{"intermediate_size": 448, "norm": "layernorm", "positions": "rope", "rope_theta": 10000.0, "attn_scale": 0.177, "bias": "none", "tie_word_embeddings": false, "init_std_qkv": 0.0455, "init_std_up": 0.0651, "init_std_down": 0.0651, "schedule": "wsd", "decay_fraction": 1.0, "train_tokens": 500500000}
Each number is 50 + 15 x the weight over its row's rms, rounded and kept within 0 to 99. Layers, rows and columns count from 0. The size before them is the row's rms in percent of the matrix's.

# layer 8 MLP gate, 448x160, rms 0.0652, rows 102-116, columns 0-159
099:34 57 70 52 40 35 52 35 51 63 33 54 45 51 39 55 59 84 37 48 45 50 52 49 31 79 41 66 38 72 46 70 20 20 24 40 57 79 70 61 45 78 42 64 57 56 37 52 68 41 75 49 46 91 60 46 10 41 66 79 53 53 43 51 51 40 25 60 90 65 49 35 54 35 45 44 56 36 47 54 59 43 58 30 33 65 64 37 31 15 44 57 42 48 47 23 35 50 14 61 68 46 55 22 42 43 22 41 47 35 39 32 42 34 62 55 50 66 53 53 64 46 56 53 31 66 54 55 54 49 58 57 63 66 53 59 57 34 36 51 51 73 52 36 65 47 55 73 55 36 26 35 62 60 50 76 65 31 35 47
100:48 47 56 44 37 26 36 44 56 32 66 48 41 18 37 71 41 66 52 47 62 25 56 60 53 33 59 47 76 49 40 53 54 64 53 63 60 42 54 61 32 84 49 45 73 75 48 39 25 33 50 63 59 72 47 40 73 25 17 55 34 71 62 24 66 46 61 35 66 61 68 63 39 56 39 14 49 39 41 59 66 41 41 47 30 82 62 27 36 72 42 78 77 53 50 38 23 61 52 48 66 17 60 60 38 53 63 38 40 40 80 63 53 55 54 35 42 40 61 58 45 51 53 51 27 55 46 64 50 31 33 34 46 52 56 57 49 11 72 53 71 55 33 68 66 49 38 48 61 30 59 32 56 34 31 60 61 73 70 46
101:26 30 60 75 62 23 71 37 56 66 80 74 52 63 47 39 46 72 58 71 58 62 56 54 59 51 55 63 55 75 37 44 41 47 37 46 14 38 44 60 59 27 63 49 33 51 73 42 33 38 40 61 31 48 32 21 49 25 62 67 50 49 17 75 58 50 46 49 55 15 09 30 55 35 51 78 49 54 42 69 51 39 71 63 52 48 57 34 42 21 45 54 51 51 76 60 29 71 50 28 45 37 58 63 31 63 39 32 39 60 61 49 43 55 41 44 30 58 52 39 69 36 53 55 35 71 62 32 40 77 56 64 64 58 42 47 53 36 61 37 46 43 58 70 56 43 48 75 56 68 57 18 50 75 74 48 33 41 34 61
092:13 35 85 43 27 32 17 68 55 60 62 34 41 46 63 42 65 48 59 61 50 46 47 66 47 58 30 43 39 39 44 29 70 54 29 58 63 36 44 44 52 22 55 61 39 54 62 71 51 63 63 41 75 56 76 41 76 49 60 48 74 44 36 56 35 42 20 49 58 45 64 57 59 67 33 36 68 47 51 44 52 47 36 33 45 38 50 68 50 30 35 59 62 66 55 54 39 93 17 61 62 48 61 57 44 41 55 81 61 69 43 82 45 61 29 34 54 53 46 96 35 52 55 35 38 30 66 38 52 54 72 39 55 39 21 61 54 46 26 66 49 59 53 36 21 40 50 52 66 47 48 25 73 52 64 40 37 47 35 42
093:52 65 22 63 50 61 55 70 33 26 52 19 60 61 61 42 57 71 51 80 74 64 77 41 66 57 08 38 67 40 30 56 64 49 81 54 67 15 50 32 79 47 53 51 37 49 52 34 64 46 51 42 70 42 35 57 45 59 38 42 42 39 22 42 66 47 54 60 39 54 59 69 18 53 60 58 40 48 38 71 61 51 55 60 62 42 50 44 30 69 34 35 40 51 75 29 51 19 73 64 71 54 54 44 91 21 53 30 57 60 68 50 51 68 64 66 45 58 55 48 61 52 45 53 44 40 42 42 73 48 17 59 40 49 41 57 42 46 53 57 35 33 34 39 75 60 64 41 43 45 73 33 34 41 37 55 47 78 72 45
110:47 58 61 52 53 44 36 41 51 54 62 18 43 36 44 84 61 68 20 41 77 60 30 58 33 64 33 48 52 52 56 55 35 57 51 38 55 46 51 42 53 36 30 29 47 62 82 23 24 12 43 79 45 79 71 31 45 49 81 69 61 29 26 69 67 52 33 49 43 82 52 57 42 37 49 38 72 55 35 55 78 50 44 68 62 73 59 52 34 60 37 75 44 42 57 21 41 37 42 41 63 49 17 43 47 58 45 19 52 53 45 69 56 48 59 61 67 51 13 34 45 68 46 49 68 49 48 62 46 70 42 52 49 33 55 71 72 31 58 47 56 24 58 41 32 52 57 45 32 52 22 52 35 47 64 43 54 53 59 41
100:40 49 28 59 64 72 52 58 60 62 54 52 75 46 35 46 43 70 41 25 57 40 34 48 55 34 27 79 36 63 76 47 49 36 42 66 81 26 59 75 53 71 69 84 58 72 58 41 53 43 25 62 52 41 65 62 51 47 37 56 70 26 68 47 56 66 52 64 66 56 49 53 31 73 43 66 35 46 34 46 52 60 46 39 73 34 58 66 59 53 60 21 21 66 52 40 82 46 48 26 29 31 64 48 57 32 30 42 67 26 69 67 21 50 38 53 66 53 36 52 89 23 67 65 67 63 34 60 33 63 22 33 62 45 52 47 52 38 49 57 47 40 42 42 57 41 46 32 56 44 50 74 56 52 73 25 59 64 56 35
095:43 25 47 54 59 45 21 51 35 49 65 32 50 61 42 49 73 52 60 46 43 29 45 35 41 62 82 66 54 67 31 42 42 45 69 59 55 54 36 46 46 55 38 82 53 49 22 74 64 38 54 74 74 58 55 71 46 47 63 43 36 63 69 57 59 52 51 57 66 25 33 49 73 66 55 34 50 34 47 62 33 37 54 42 50 51 26 20 78 48 59 44 68 56 53 52 33 69 36 52 33 54 42 45 53 38 59 57 47 42 47 39 53 69 37 64 68 50 36 39 43 53 19 60 84 67 66 59 48 81 47 62 40 45 60 24 52 25 22 40 40 46 99 36 46 56 69 34 46 58 61 60 94 78 60 68 49 33 30 45
111:62 39 34 33 36 55 53 57 39 49 22 46 34 54 81 37 16 38 44 44 32 52 56 60 39 55 66 38 33 28 34 77 88 33 51 31 53 57 71 61 39 46 54 72 70 39 33 37 71 25 54 72 68 40 73 39 26 79 56 24 52 54 44 86 54 50 73 59 39 39 57 71 45 41 67 45 30 24 58 68 60 51 48 46 40 45 49 56 59 33 39 24 42 53 58 30 63 58 46 32 37 45 59 36 65 39 41 41 58 41 80 36 80 49 48 60 76 49 65 62 57 46 66 61 52 53 34 48 16 51 78 33 69 53 52 80 68 54 66 44 39 56 53 55 53 53 72 30 47 60 47 43 38 34 56 66 39 32 62 75
100:71 49 45 67 61 27 79 69 73 53 64 63 57 64 55 49 44 89 47 59 32 59 38 55 41 48 60 65 44 62 28 31 60 34 52 57 60 31 45 50 39 80 65 58 52 57 53 36 48 81 29 42 34 46 55 66 38 49 38 46 81 36 44 53 57 38 40 44 45 18 42 40 81 54 27 51 29 33 69 24 43 57 52 22 53 65 43 67 30 67 52 66 48 38 47 57 57 55 47 69 67 51 65 41 62 49 58 66 20 45 26 56 17 69 67 45 59 63 46 54 61 63 69 68 59 33 74 38 89 52 55 33 51 44 60 59 53 31 74 45 52 32 43 25 63 61 65 41 31 63 20 48 44 60 48 29 37 40 31 72
099:70 58 52 39 79 56 54 27 47 51 18 42 52 37 56 50 66 50 50 46 73 40 33 55 49 27 46 62 57 63 40 64 82 59 42 87 37 33 31 36 36 74 78 65 92 40 30 03 82 51 66 58 64 39 48 52 67 47 54 69 61 52 42 73 56 30 32 43 53 31 66 51 38 39 57 27 61 52 51 48 61 40 60 69 47 60 57 37 32 50 31 63 25 50 86 48 71 49 40 17 55 33 46 61 56 41 25 37 39 41 18 59 67 50 45 54 59 67 61 45 45 45 64 55 48 42 43 38 50 60 41 39 60 51 52 71 05 75 51 23 39 49 45 50 39 60 45 48 40 44 72 49 58 58 36 55 50 42 52 42
085:65 53 59 40 36 37 63 61 35 55 58 38 40 41 72 15 74 45 36 43 42 39 82 57 51 47 43 14 61 72 21 51 52 42 24 21 24 54 41 46 33 54 48 39 48 67 52 64 51 77 48 53 64 70 47 75 61 51 28 45 43 43 52 42 66 37 48 61 71 20 46 38 60 79 55 45 92 61 32 41 60 49 36 31 60 57 61 54 34 50 50 30 45 48 55 33 50 70 49 24 42 86 71 61 51 53 42 56 44 70 62 52 36 46 41 51 73 58 59 69 53 32 37 69 63 87 73 60 52 43 37 37 67 29 76 55 72 40 31 64 51 31 66 46 46 54 50 62 79 47 79 41 58 31 38 48 47 43 60 43
103:61 57 82 64 75 44 57 39 83 35 40 48 69 61 47 67 77 56 40 46 51 40 62 49 69 46 56 58 49 42 30 56 42 61 64 43 44 60 81 32 26 37 43 43 36 82 52 42 84 38 46 50 37 66 58 07 46 48 65 39 51 37 50 52 53 33 24 59 52 59 53 21 63 55 25 47 51 41 55 27 42 33 41 54 42 61 46 49 55 25 39 42 42 51 29 39 67 48 48 45 23 54 18 61 57 51 38 45 62 29 59 35 35 53 53 21 45 56 62 48 47 59 41 40 75 28 50 43 40 42 85 22 71 54 30 44 40 47 23 63 66 38 59 41 50 22 77 83 47 50 60 37 70 70 70 28 54 31 54 64
104:81 73 65 47 42 26 52 30 47 50 49 45 50 41 70 32 34 72 35 61 32 61 62 45 34 36 57 54 75 53 59 41 73 73 19 35 35 53 58 91 56 49 60 33 47 44 48 56 50 40 55 45 47 57 82 35 44 52 53 60 59 62 30 51 72 46 34 57 27 54 36 36 54 26 48 41 63 29 36 66 92 71 67 39 27 55 66 28 52 41 42 29 57 41 69 48 53 17 52 50 19 30 58 65 43 48 61 36 41 38 38 51 29 42 38 34 35 56 38 46 46 47 67 55 62 62 51 83 35 56 28 53 56 42 79 33 45 46 71 39 51 59 50 69 57 44 47 57 67 42 29 25 71 48 90 41 56 35 45 37
113:35 09 40 34 45 31 27 52 56 28 65 70 26 47 51 48 53 69 41 53 50 63 59 49 40 59 37 45 45 49 55 28 99 50 52 44 27 45 53 34 42 44 44 45 58 48 26 82 60 68 35 51 45 30 45 21 54 73 43 43 59 53 39 25 47 61 39 46 23 35 63 57 27 65 52 50 47 48 46 71 38 50 74 50 46 38 69 26 36 72 43 47 60 60 64 37 48 65 64 71 62 43 67 90 77 57 34 60 28 28 58 29 54 44 67 29 30 64 56 39 40 46 53 44 37 57 61 79 61 55 54 47 37 52 89 52 47 53 55 39 39 60 40 51 48 25 65 07 46 51 35 55 44 55 43 48 62 79 61 53
# layer 8 MLP up, 448x160, rms 0.0652, rows 102-116, columns 0-159
095:61 40 46 34 59 68 41 50 72 49 52 35 69 62 31 37 52 46 28 47 39 62 51 45 55 33 67 54 40 47 47 56 58 61 68 57 53 68 67 48 48 48 52 55 31 46 87 37 18 75 25 35 59 48 66 46 63 35 52 45 69 58 37 71 91 36 54 24 62 46 27 47 31 43 70 18 43 60 50 55 67 59 64 49 61 65 17 53 54 62 54 43 87 71 62 36 37 50 45 42 17 50 33 39 52 49 60 64 47 67 43 63 69 56 68 32 65 29 59 62 58 56 43 34 38 52 38 15 60 46 42 56 61 30 48 35 67 35 68 51 66 90 51 52 40 44 33 37 78 48 46 37 81 36 71 20 39 38 44 49
091:69 67 51 46 53 48 50 22 83 58 42 33 54 63 63 58 50 37 64 60 40 62 78 57 67 30 37 38 73 37 46 31 56 78 50 45 64 24 49 59 48 38 31 36 65 79 32 36 35 58 53 39 75 28 52 34 63 38 24 35 23 45 46 53 48 48 49 41 41 88 48 63 65 69 55 60 52 19 42 55 28 83 57 56 55 44 43 42 35 53 64 75 35 45 27 74 36 68 44 49 54 44 35 34 52 22 49 60 54 32 67 71 31 48 70 45 36 68 16 74 72 66 63 27 46 45 47 71 26 29 53 43 54 36 34 54 47 38 69 50 40 70 57 68 34 58 62 52 67 49 60 47 40 55 61 72 35 66 44 34
103:79 27 45 45 47 66 58 33 33 54 53 75 41 55 61 27 51 64 39 68 46 64 59 67 19 33 62 36 61 29 51 47 70 47 46 42 58 51 44 55 66 58 78 47 24 68 57 63 70 72 49 54 58 73 75 89 66 55 52 47 33 26 58 34 38 80 75 49 53 45 55 48 53 68 35 42 26 37 46 69 28 40 82 61 79 13 76 63 25 46 17 63 48 44 35 56 63 40 39 48 42 47 67 53 52 58 42 45 47 64 43 58 41 24 62 41 59 59 50 55 28 43 43 59 75 49 27 49 57 65 33 57 54 58 44 42 56 48 32 42 37 30 64 58 53 33 67 41 43 92 39 71 55 48 44 54 45 22 41 59
116:55 59 45 42 29 64 37 50 32 47 47 60 38 46 53 54 39 27 59 53 59 71 62 57 44 35 24 54 40 12 51 22 72 54 34 55 38 53 73 70 40 25 62 83 66 27 46 39 31 66 41 47 35 24 65 70 44 59 40 53 47 49 39 51 58 63 49 46 53 53 62 52 27 70 46 35 57 51 54 60 25 10 47 77 54 66 66 42 61 44 44 39 40 72 54 46 48 47 57 30 47 40 51 54 53 61 73 34 45 75 45 26 26 48 44 75 19 80 49 61 52 31 44 16 57 69 41 50 56 24 16 70 61 84 54 93 74 63 39 55 35 43 54 65 62 46 37 64 35 50 55 55 47 65 53 53 53 43 66 54
089:46 58 52 67 85 69 36 39 37 38 30 33 31 35 65 80 76 66 33 68 48 77 32 26 72 26 53 50 55 40 61 69 49 19 76 67 49 49 51 43 38 38 44 38 62 63 72 53 61 43 32 33 78 46 80 60 42 58 23 26 34 38 49 43 58 34 70 58 43 60 47 38 46 54 53 64 42 24 50 54 66 56 64 47 50 44 48 77 52 56 56 38 59 57 45 54 13 18 47 48 38 65 31 62 65 51 15 50 47 21 50 38 50 50 58 68 52 54 32 49 44 56 52 40 45 59 65 52 35 42 72 38 66 51 51 21 39 82 56 46 47 38 50 55 63 42 70 68 69 40 50 27 44 75 31 43 35 45 35 77
100:47 48 52 29 49 57 56 52 80 69 52 46 38 60 85 73 39 51 24 33 66 28 47 51 40 28 33 29 37 43 44 37 45 49 81 31 41 91 58 33 38 28 33 48 52 65 35 48 30 00 46 62 45 53 63 53 74 53 32 41 77 34 44 78 51 26 22 47 42 58 34 64 50 43 49 66 47 82 52 66 60 47 35 65 61 52 49 73 59 49 49 54 68 62 72 65 67 36 53 53 54 39 60 58 62 57 56 46 45 56 44 50 32 68 50 44 42 47 56 54 37 54 42 36 76 46 55 62 22 66 57 37 18 62 68 33 65 21 61 71 49 44 54 59 37 31 40 42 65 80 36 49 44 54 72 54 44 42 55 69
096:56 42 66 35 40 47 32 32 58 30 40 47 75 48 57 25 51 56 49 35 62 38 50 45 31 42 64 58 17 81 62 37 44 19 36 42 47 36 71 49 69 59 71 63 46 54 55 48 57 54 68 46 40 76 50 43 19 32 57 58 57 25 58 69 45 40 66 19 63 52 46 61 31 51 34 49 53 44 55 42 78 40 23 15 66 34 57 35 46 52 65 41 56 23 74 58 76 39 37 59 38 32 64 48 45 31 63 90 42 83 66 63 45 56 55 37 34 33 52 53 65 70 54 65 78 63 53 32 62 33 61 64 65 54 50 41 61 52 51 52 72 51 28 36 53 54 19 38 41 45 60 49 31 36 35 53 67 55 13 48
108:31 47 48 71 53 45 60 44 18 47 61 62 63 52 35 58 38 55 54 53 78 52 64 82 47 60 49 78 73 47 32 52 36 67 41 50 45 58 54 67 68 50 52 39 58 23 08 10 35 44 53 63 34 44 50 64 49 46 40 67 55 23 52 60 41 61 43 39 65 55 26 23 63 71 69 54 65 78 58 41 39 50 31 60 52 99 37 32 44 50 38 45 66 53 80 58 37 36 37 33 42 32 66 57 64 55 61 32 47 32 57 45 54 58 36 32 93 36 62 69 71 45 37 48 49 40 55 54 58 39 55 55 56 55 30 46 66 40 42 21 38 30 40 35 50 53 41 71 66 30 66 42 54 85 40 59 54 54 35 43
085:37 50 34 38 51 55 53 41 48 51 79 46 62 61 43 35 37 39 26 30 45 83 49 36 62 47 66 63 44 57 41 06 57 53 60 72 51 41 38 42 44 43 52 41 38 50 63 41 45 70 38 23 39 38 71 33 26 46 37 50 76 36 59 55 65 43 74 51 57 31 75 48 29 41 57 67 43 78 52 56 46 59 40 70 35 59 26 23 54 38 49 70 36 44 48 40 21 59 61 24 76 43 74 74 68 59 60 64 66 61 76 56 65 43 57 32 25 51 66 65 50 62 45 56 65 43 44 06 65 51 54 69 86 46 58 55 46 39 51 59 39 25 21 74 28 53 72 42 57 36 59 49 63 57 46 29 63 56 44 63
107:44 45 46 43 34 57 39 44 47 47 32 78 27 61 45 43 49 14 77 36 31 30 39 58 38 31 28 39 58 36 76 77 39 56 68 37 39 73 50 65 33 57 47 63 47 48 53 65 39 19 78 52 42 70 62 21 70 68 82 42 47 41 41 37 50 63 52 53 70 72 45 50 24 56 56 28 69 34 56 34 74 33 24 68 24 49 47 35 31 44 67 25 32 68 59 39 33 43 20 41 31 37 53 25 45 62 64 42 79 55 44 64 78 60 24 45 43 40 62 47 40 45 41 34 60 26 37 54 37 38 73 39 67 54 56 59 58 48 63 59 60 77 42 65 59 60 41 54 46 63 61 45 48 45 49 46 43 53 52 17
100:47 46 37 07 35 70 66 61 70 38 38 51 58 60 40 58 67 35 52 39 76 20 36 42 61 26 48 64 72 46 50 32 57 30 18 42 55 73 68 38 44 41 58 59 64 47 40 52 41 56 37 34 83 63 43 69 75 59 44 79 65 42 62 55 52 31 51 19 33 47 45 49 50 46 49 66 49 56 59 40 62 59 45 25 53 45 64 34 64 68 47 39 38 57 33 43 40 59 56 58 47 46 84 52 58 41 35 66 77 50 65 75 50 48 37 41 35 37 13 46 35 60 45 58 75 53 47 31 80 35 81 54 21 46 32 56 57 35 64 42 42 51 64 22 58 68 47 51 75 40 49 77 41 64 40 24 31 73 53 58
082:18 51 69 44 40 48 47 69 56 40 36 35 50 71 28 59 40 54 47 74 30 54 56 51 45 46 59 37 57 38 49 46 44 61 67 29 28 55 60 40 71 53 46 59 42 38 57 68 28 32 27 15 27 24 53 70 50 39 37 46 23 78 60 49 45 64 30 64 43 21 77 61 46 45 25 49 49 28 38 41 68 54 49 54 29 35 38 50 78 48 65 48 53 68 20 22 45 31 58 67 55 50 71 47 28 31 59 33 44 31 49 78 64 71 29 29 51 67 43 57 47 53 84 23 56 33 32 52 54 40 68 72 54 77 30 51 53 54 37 47 70 69 56 42 57 44 52 36 57 30 41 57 49 51 41 58 70 80 64 33
095:48 42 42 47 69 43 46 24 44 63 31 35 81 70 79 46 90 58 74 46 47 53 57 21 47 45 34 60 57 53 63 53 57 51 54 55 20 18 65 32 54 72 49 61 69 65 38 51 39 57 49 35 59 45 49 38 54 51 48 73 60 50 48 52 40 51 33 48 59 39 61 51 15 40 31 38 62 52 58 24 24 39 46 47 66 63 54 71 41 22 73 45 56 74 65 50 78 57 36 64 44 41 57 47 54 44 57 45 70 42 74 33 23 46 73 61 44 49 28 74 40 50 54 00 62 31 73 44 50 46 57 55 77 46 35 74 37 54 31 42 65 41 53 42 48 55 76 53 49 37 76 25 36 25 49 31 58 42 54 60
108:56 48 52 45 48 60 72 52 42 54 58 59 52 45 78 50 49 20 55 44 41 38 57 52 72 24 64 48 38 34 30 24 42 33 48 50 61 52 81 52 50 52 38 26 46 81 55 56 72 59 43 59 46 34 56 41 53 65 56 42 49 55 44 66 33 67 66 61 38 68 29 30 50 30 62 45 33 52 46 55 79 50 51 39 38 66 48 67 65 70 55 46 71 62 44 56 19 37 39 92 69 44 19 49 52 44 53 59 99 71 54 55 45 12 51 56 44 62 24 45 77 35 62 49 13 57 53 50 46 62 70 55 23 67 39 55 62 78 55 51 44 46 38 32 67 43 55 29 31 61 64 50 76 27 53 41 69 60 44 31
097:78 32 20 28 47 33 55 33 43 72 25 72 51 30 32 46 80 44 74 53 39 12 50 49 54 49 63 42 36 64 49 44 14 51 44 33 69 51 59 59 48 61 73 53 24 35 37 53 66 37 64 45 84 62 55 51 27 63 47 66 55 39 70 45 38 46 38 67 71 16 44 61 68 53 77 37 38 58 13 18 48 40 62 62 56 45 59 59 43 72 38 62 66 18 58 57 41 50 71 59 25 34 37 42 38 32 57 57 47 58 42 49 64 52 66 46 79 55 56 68 27 64 33 56 50 63 63 45 71 33 43 54 45 37 50 59 60 64 63 65 67 46 72 63 45 35 58 62 39 51 57 55 52 34 55 60 55 38 28 33
# layer 8 MLP down (transposed), 448x160, rms 0.0652, rows 102-115, columns 0-159
095:36 32 36 70 75 49 37 46 38 32 74 76 55 85 26 66 39 70 50 70 33 67 62 68 28 49 56 45 65 67 59 50 59 38 73 49 42 49 62 56 49 68 81 77 50 36 63 50 32 48 46 51 47 45 56 65 56 42 35 48 72 66 64 48 55 41 45 32 31 54 51 67 25 34 46 11 57 51 33 53 67 55 25 35 61 56 47 50 33 41 56 37 57 43 51 37 36 88 45 54 32 87 41 37 42 78 46 73 62 46 47 50 55 54 62 36 34 63 61 71 78 72 55 47 26 48 76 24 15 61 44 50 56 46 59 38 48 54 45 33 41 50 66 56 59 27 45 39 79 42 52 61 70 63 38 39 69 36 32 59
096:32 53 64 67 27 60 51 49 61 70 02 34 54 60 66 55 29 27 46 49 58 64 33 51 56 27 56 40 78 46 44 41 59 59 36 48 34 59 60 50 66 33 52 42 28 34 93 54 62 66 44 42 79 27 75 50 50 78 53 27 48 32 52 56 57 50 47 38 48 82 56 46 43 43 65 68 50 50 59 75 34 67 63 36 56 54 50 31 36 00 51 38 43 47 39 56 62 37 23 40 39 46 43 43 66 20 46 52 58 64 56 62 33 64 64 78 53 63 39 56 66 66 42 41 59 41 41 52 73 51 62 59 53 53 23 33 72 66 32 63 50 71 63 29 41 40 76 54 62 55 62 60 35 63 44 75 53 45 58 28
105:60 69 46 28 42 65 58 48 46 56 43 25 41 63 44 86 49 38 31 70 13 61 56 65 55 55 27 31 44 22 66 52 47 39 63 71 91 86 41 72 49 48 38 30 38 61 45 49 60 34 30 48 45 56 70 35 47 54 43 38 74 39 69 57 30 62 65 57 37 59 59 54 68 64 85 25 33 53 30 57 37 76 63 41 68 50 63 51 51 39 66 62 46 37 39 80 76 18 67 49 33 57 45 71 70 67 49 46 46 44 20 33 47 45 58 68 65 42 54 31 41 54 56 46 64 45 58 59 43 34 59 67 52 41 41 53 38 42 69 28 51 39 53 48 54 69 56 05 58 57 60 37 46 48 55 65 36 71 51 38
112:62 56 22 69 55 52 51 61 41 47 46 45 37 50 71 73 28 43 32 50 65 60 72 44 47 57 62 54 49 26 58 65 52 44 61 85 48 50 57 57 68 39 48 23 50 34 76 58 40 39 42 72 50 55 41 74 43 21 60 20 00 26 73 66 49 37 73 49 65 49 51 62 44 49 82 32 60 10 45 48 37 77 68 54 53 46 57 49 35 61 24 43 51 35 47 39 44 44 60 72 35 56 57 49 72 30 15 41 73 33 57 44 61 64 57 53 36 49 44 16 50 61 54 40 43 22 48 59 41 61 50 52 60 61 47 31 52 59 50 18 59 55 33 40 39 52 38 46 58 35 51 37 59 70 23 48 48 43 65 76
093:45 34 52 64 52 41 60 31 71 27 68 43 41 73 38 34 45 46 58 34 53 40 27 60 26 79 43 43 31 80 67 35 86 40 28 74 53 51 31 82 60 69 43 43 22 70 21 71 52 46 76 87 34 60 37 66 46 46 60 41 57 60 48 71 25 54 41 37 50 65 34 71 45 76 54 22 47 36 64 49 64 48 64 55 35 54 52 21 32 50 36 63 66 41 40 39 63 37 58 55 62 44 26 59 68 60 46 59 33 37 70 44 43 42 23 53 52 56 41 68 42 63 57 64 59 68 66 61 46 38 42 63 63 67 52 50 57 51 37 87 48 42 31 37 33 48 34 54 40 67 47 51 27 42 53 33 71 31 31 56
102:51 43 35 41 44 34 52 50 35 69 57 50 35 50 60 56 33 45 65 49 50 53 31 42 49 53 60 61 19 42 43 63 56 49 54 63 70 39 67 28 58 34 53 62 62 32 61 70 60 73 56 31 67 74 63 67 28 33 43 71 27 68 66 29 35 37 30 55 26 30 67 36 64 52 53 51 27 45 30 05 46 48 72 34 36 35 24 51 69 46 31 22 62 54 57 64 54 56 63 48 67 60 75 54 44 57 27 73 69 27 48 29 50 72 50 67 46 34 70 44 64 64 53 70 53 49 43 70 61 18 60 70 52 43 48 35 26 43 44 41 00 47 41 55 74 72 63 55 65 62 54 43 63 63 48 47 33 69 50 63
100:42 60 56 48 35 64 35 60 56 45 54 27 45 56 58 83 34 30 47 56 53 42 65 39 47 34 41 42 51 39 34 56 54 55 29 49 66 59 53 35 26 25 44 54 27 59 77 34 35 34 50 36 53 64 32 50 65 58 56 66 47 69 69 43 36 75 54 46 42 58 65 44 57 46 65 13 55 49 81 68 65 63 51 40 51 76 32 58 68 44 64 86 48 59 36 69 28 09 45 66 73 43 74 44 46 48 43 47 53 19 39 45 75 46 40 47 46 32 43 50 25 55 70 21 55 31 35 43 38 34 62 61 22 25 34 72 31 45 58 51 35 69 26 50 54 22 24 62 57 40 42 74 69 60 75 55 56 48 53 55
093:52 78 39 16 22 71 32 55 79 46 45 48 25 44 70 45 60 49 64 38 24 50 54 51 51 37 63 49 41 50 67 49 65 32 48 34 53 28 61 27 41 55 38 53 52 62 69 68 38 71 40 24 39 53 50 49 32 53 52 69 43 25 59 26 54 62 39 74 32 43 55 50 49 42 50 61 34 22 50 49 54 49 77 53 52 46 32 81 55 54 38 56 32 34 38 41 74 65 66 55 56 46 40 29 33 24 74 55 64 76 32 63 34 56 78 45 36 61 54 44 34 60 56 48 59 63 33 69 42 56 50 55 43 49 54 70 28 70 46 61 46 58 70 42 69 86 45 54 29 57 11 59 69 23 89 53 52 36 40 55
093:68 28 62 39 17 48 39 69 35 45 60 54 35 35 59 39 28 42 38 68 41 41 63 84 66 52 52 46 38 41 39 86 91 26 40 29 54 52 45 47 36 59 43 58 59 37 28 38 58 40 53 74 40 70 54 66 45 64 46 45 49 58 42 79 40 40 54 74 47 33 53 71 63 29 56 28 37 24 68 53 72 52 51 56 27 25 45 64 52 39 55 20 59 72 65 56 51 84 54 41 41 63 65 52 63 27 43 24 63 54 41 32 59 46 47 78 62 39 50 60 52 42 76 53 36 65 62 52 10 53 78 29 44 35 43 68 48 39 53 61 48 64 56 23 41 51 39 31 51 50 50 45 48 43 53 76 33 34 72 37
111:43 53 73 59 45 59 82 32 60 41 62 45 54 80 62 30 26 49 65 46 80 35 41 64 57 21 28 24 53 43 53 41 53 49 56 75 21 44 49 62 54 67 47 56 75 73 57 47 39 48 32 59 31 38 29 38 52 17 62 19 63 45 40 33 37 49 62 38 47 57 32 43 33 56 58 38 32 52 62 58 36 40 40 56 63 67 59 35 61 55 59 36 36 57 60 61 47 24 32 62 77 49 66 47 77 30 56 69 64 56 48 74 66 25 38 19 18 47 55 37 31 69 81 47 44 35 27 42 26 55 45 57 65 51 73 52 61 45 59 69 75 38 51 30 55 55 52 39 42 67 47 74 31 77 35 54 48 37 58 54
102:48 40 50 38 40 42 51 34 45 47 68 34 53 21 41 42 66 39 56 55 86 69 71 47 46 36 54 32 42 44 70 42 53 58 31 48 59 60 66 17 37 47 49 49 38 53 44 51 37 41 59 65 49 45 70 55 47 37 47 39 76 57 49 37 21 74 63 50 36 79 62 43 45 37 43 34 39 40 45 59 32 19 53 49 66 39 43 59 21 49 64 33 41 84 07 42 48 45 31 39 44 49 81 27 73 67 74 74 44 52 51 27 25 47 50 57 33 26 33 43 41 61 49 99 35 58 37 78 50 41 35 47 53 53 56 23 62 38 62 82 64 42 49 56 45 49 52 67 45 55 55 41 35 86 51 49 55 36 57 36
103:21 94 55 30 43 54 48 58 45 28 64 54 60 59 55 85 61 66 28 69 49 46 76 72 37 58 54 30 42 51 56 47 30 36 41 31 19 51 45 32 66 50 64 49 46 73 61 62 59 59 25 29 48 53 74 69 39 46 43 47 35 31 41 36 63 37 57 68 60 24 84 62 66 55 47 38 56 59 55 28 77 73 31 45 38 49 25 48 61 50 48 49 52 55 46 36 19 65 58 46 59 71 80 37 20 44 43 44 54 35 51 59 41 51 39 36 49 84 62 41 54 44 82 39 51 60 50 42 59 64 48 58 50 54 28 61 51 47 31 42 79 59 43 32 47 56 63 26 62 28 48 42 56 62 38 86 48 48 65 28
099:57 45 44 59 36 41 41 78 20 54 34 62 34 24 38 49 59 47 35 69 62 62 60 46 49 45 63 42 38 63 54 48 49 22 36 54 47 59 50 57 63 48 59 37 45 39 54 58 24 63 50 62 73 28 58 66 38 38 35 62 63 60 46 26 59 56 75 38 33 53 69 63 65 23 42 63 55 87 59 61 65 51 75 68 46 37 47 35 61 65 27 90 61 50 26 28 38 46 46 23 60 45 49 58 37 27 41 55 30 72 31 40 55 45 27 62 43 61 60 60 79 35 54 65 47 44 43 20 43 33 42 47 33 25 41 20 86 55 49 37 18 74 36 23 60 52 56 54 81 56 40 66 53 56 66 51 63 65 53 43
103:57 45 45 57 29 50 63 62 44 65 59 50 44 41 43 44 26 59 70 35 16 62 39 56 39 45 51 47 65 61 67 42 57 64 31 30 29 54 56 37 51 61 36 22 42 37 61 43 52 63 40 56 57 90 62 54 68 66 47 31 30 12 42 35 77 34 39 65 79 61 47 43 29 43 16 67 86 25 41 55 62 37 33 51 69 52 31 52 51 51 56 65 55 36 74 29 36 61 86 61 40 51 62 22 51 36 65 41 63 51 46 64 49 53 21 55 71 52 14 65 67 47 47 67 42 55 54 50 26 44 25 32 54 64 48 54 63 45 50 49 23 43 60 43 55 72 34 61 72 46 49 53 68 50 55 49 40 20 56 28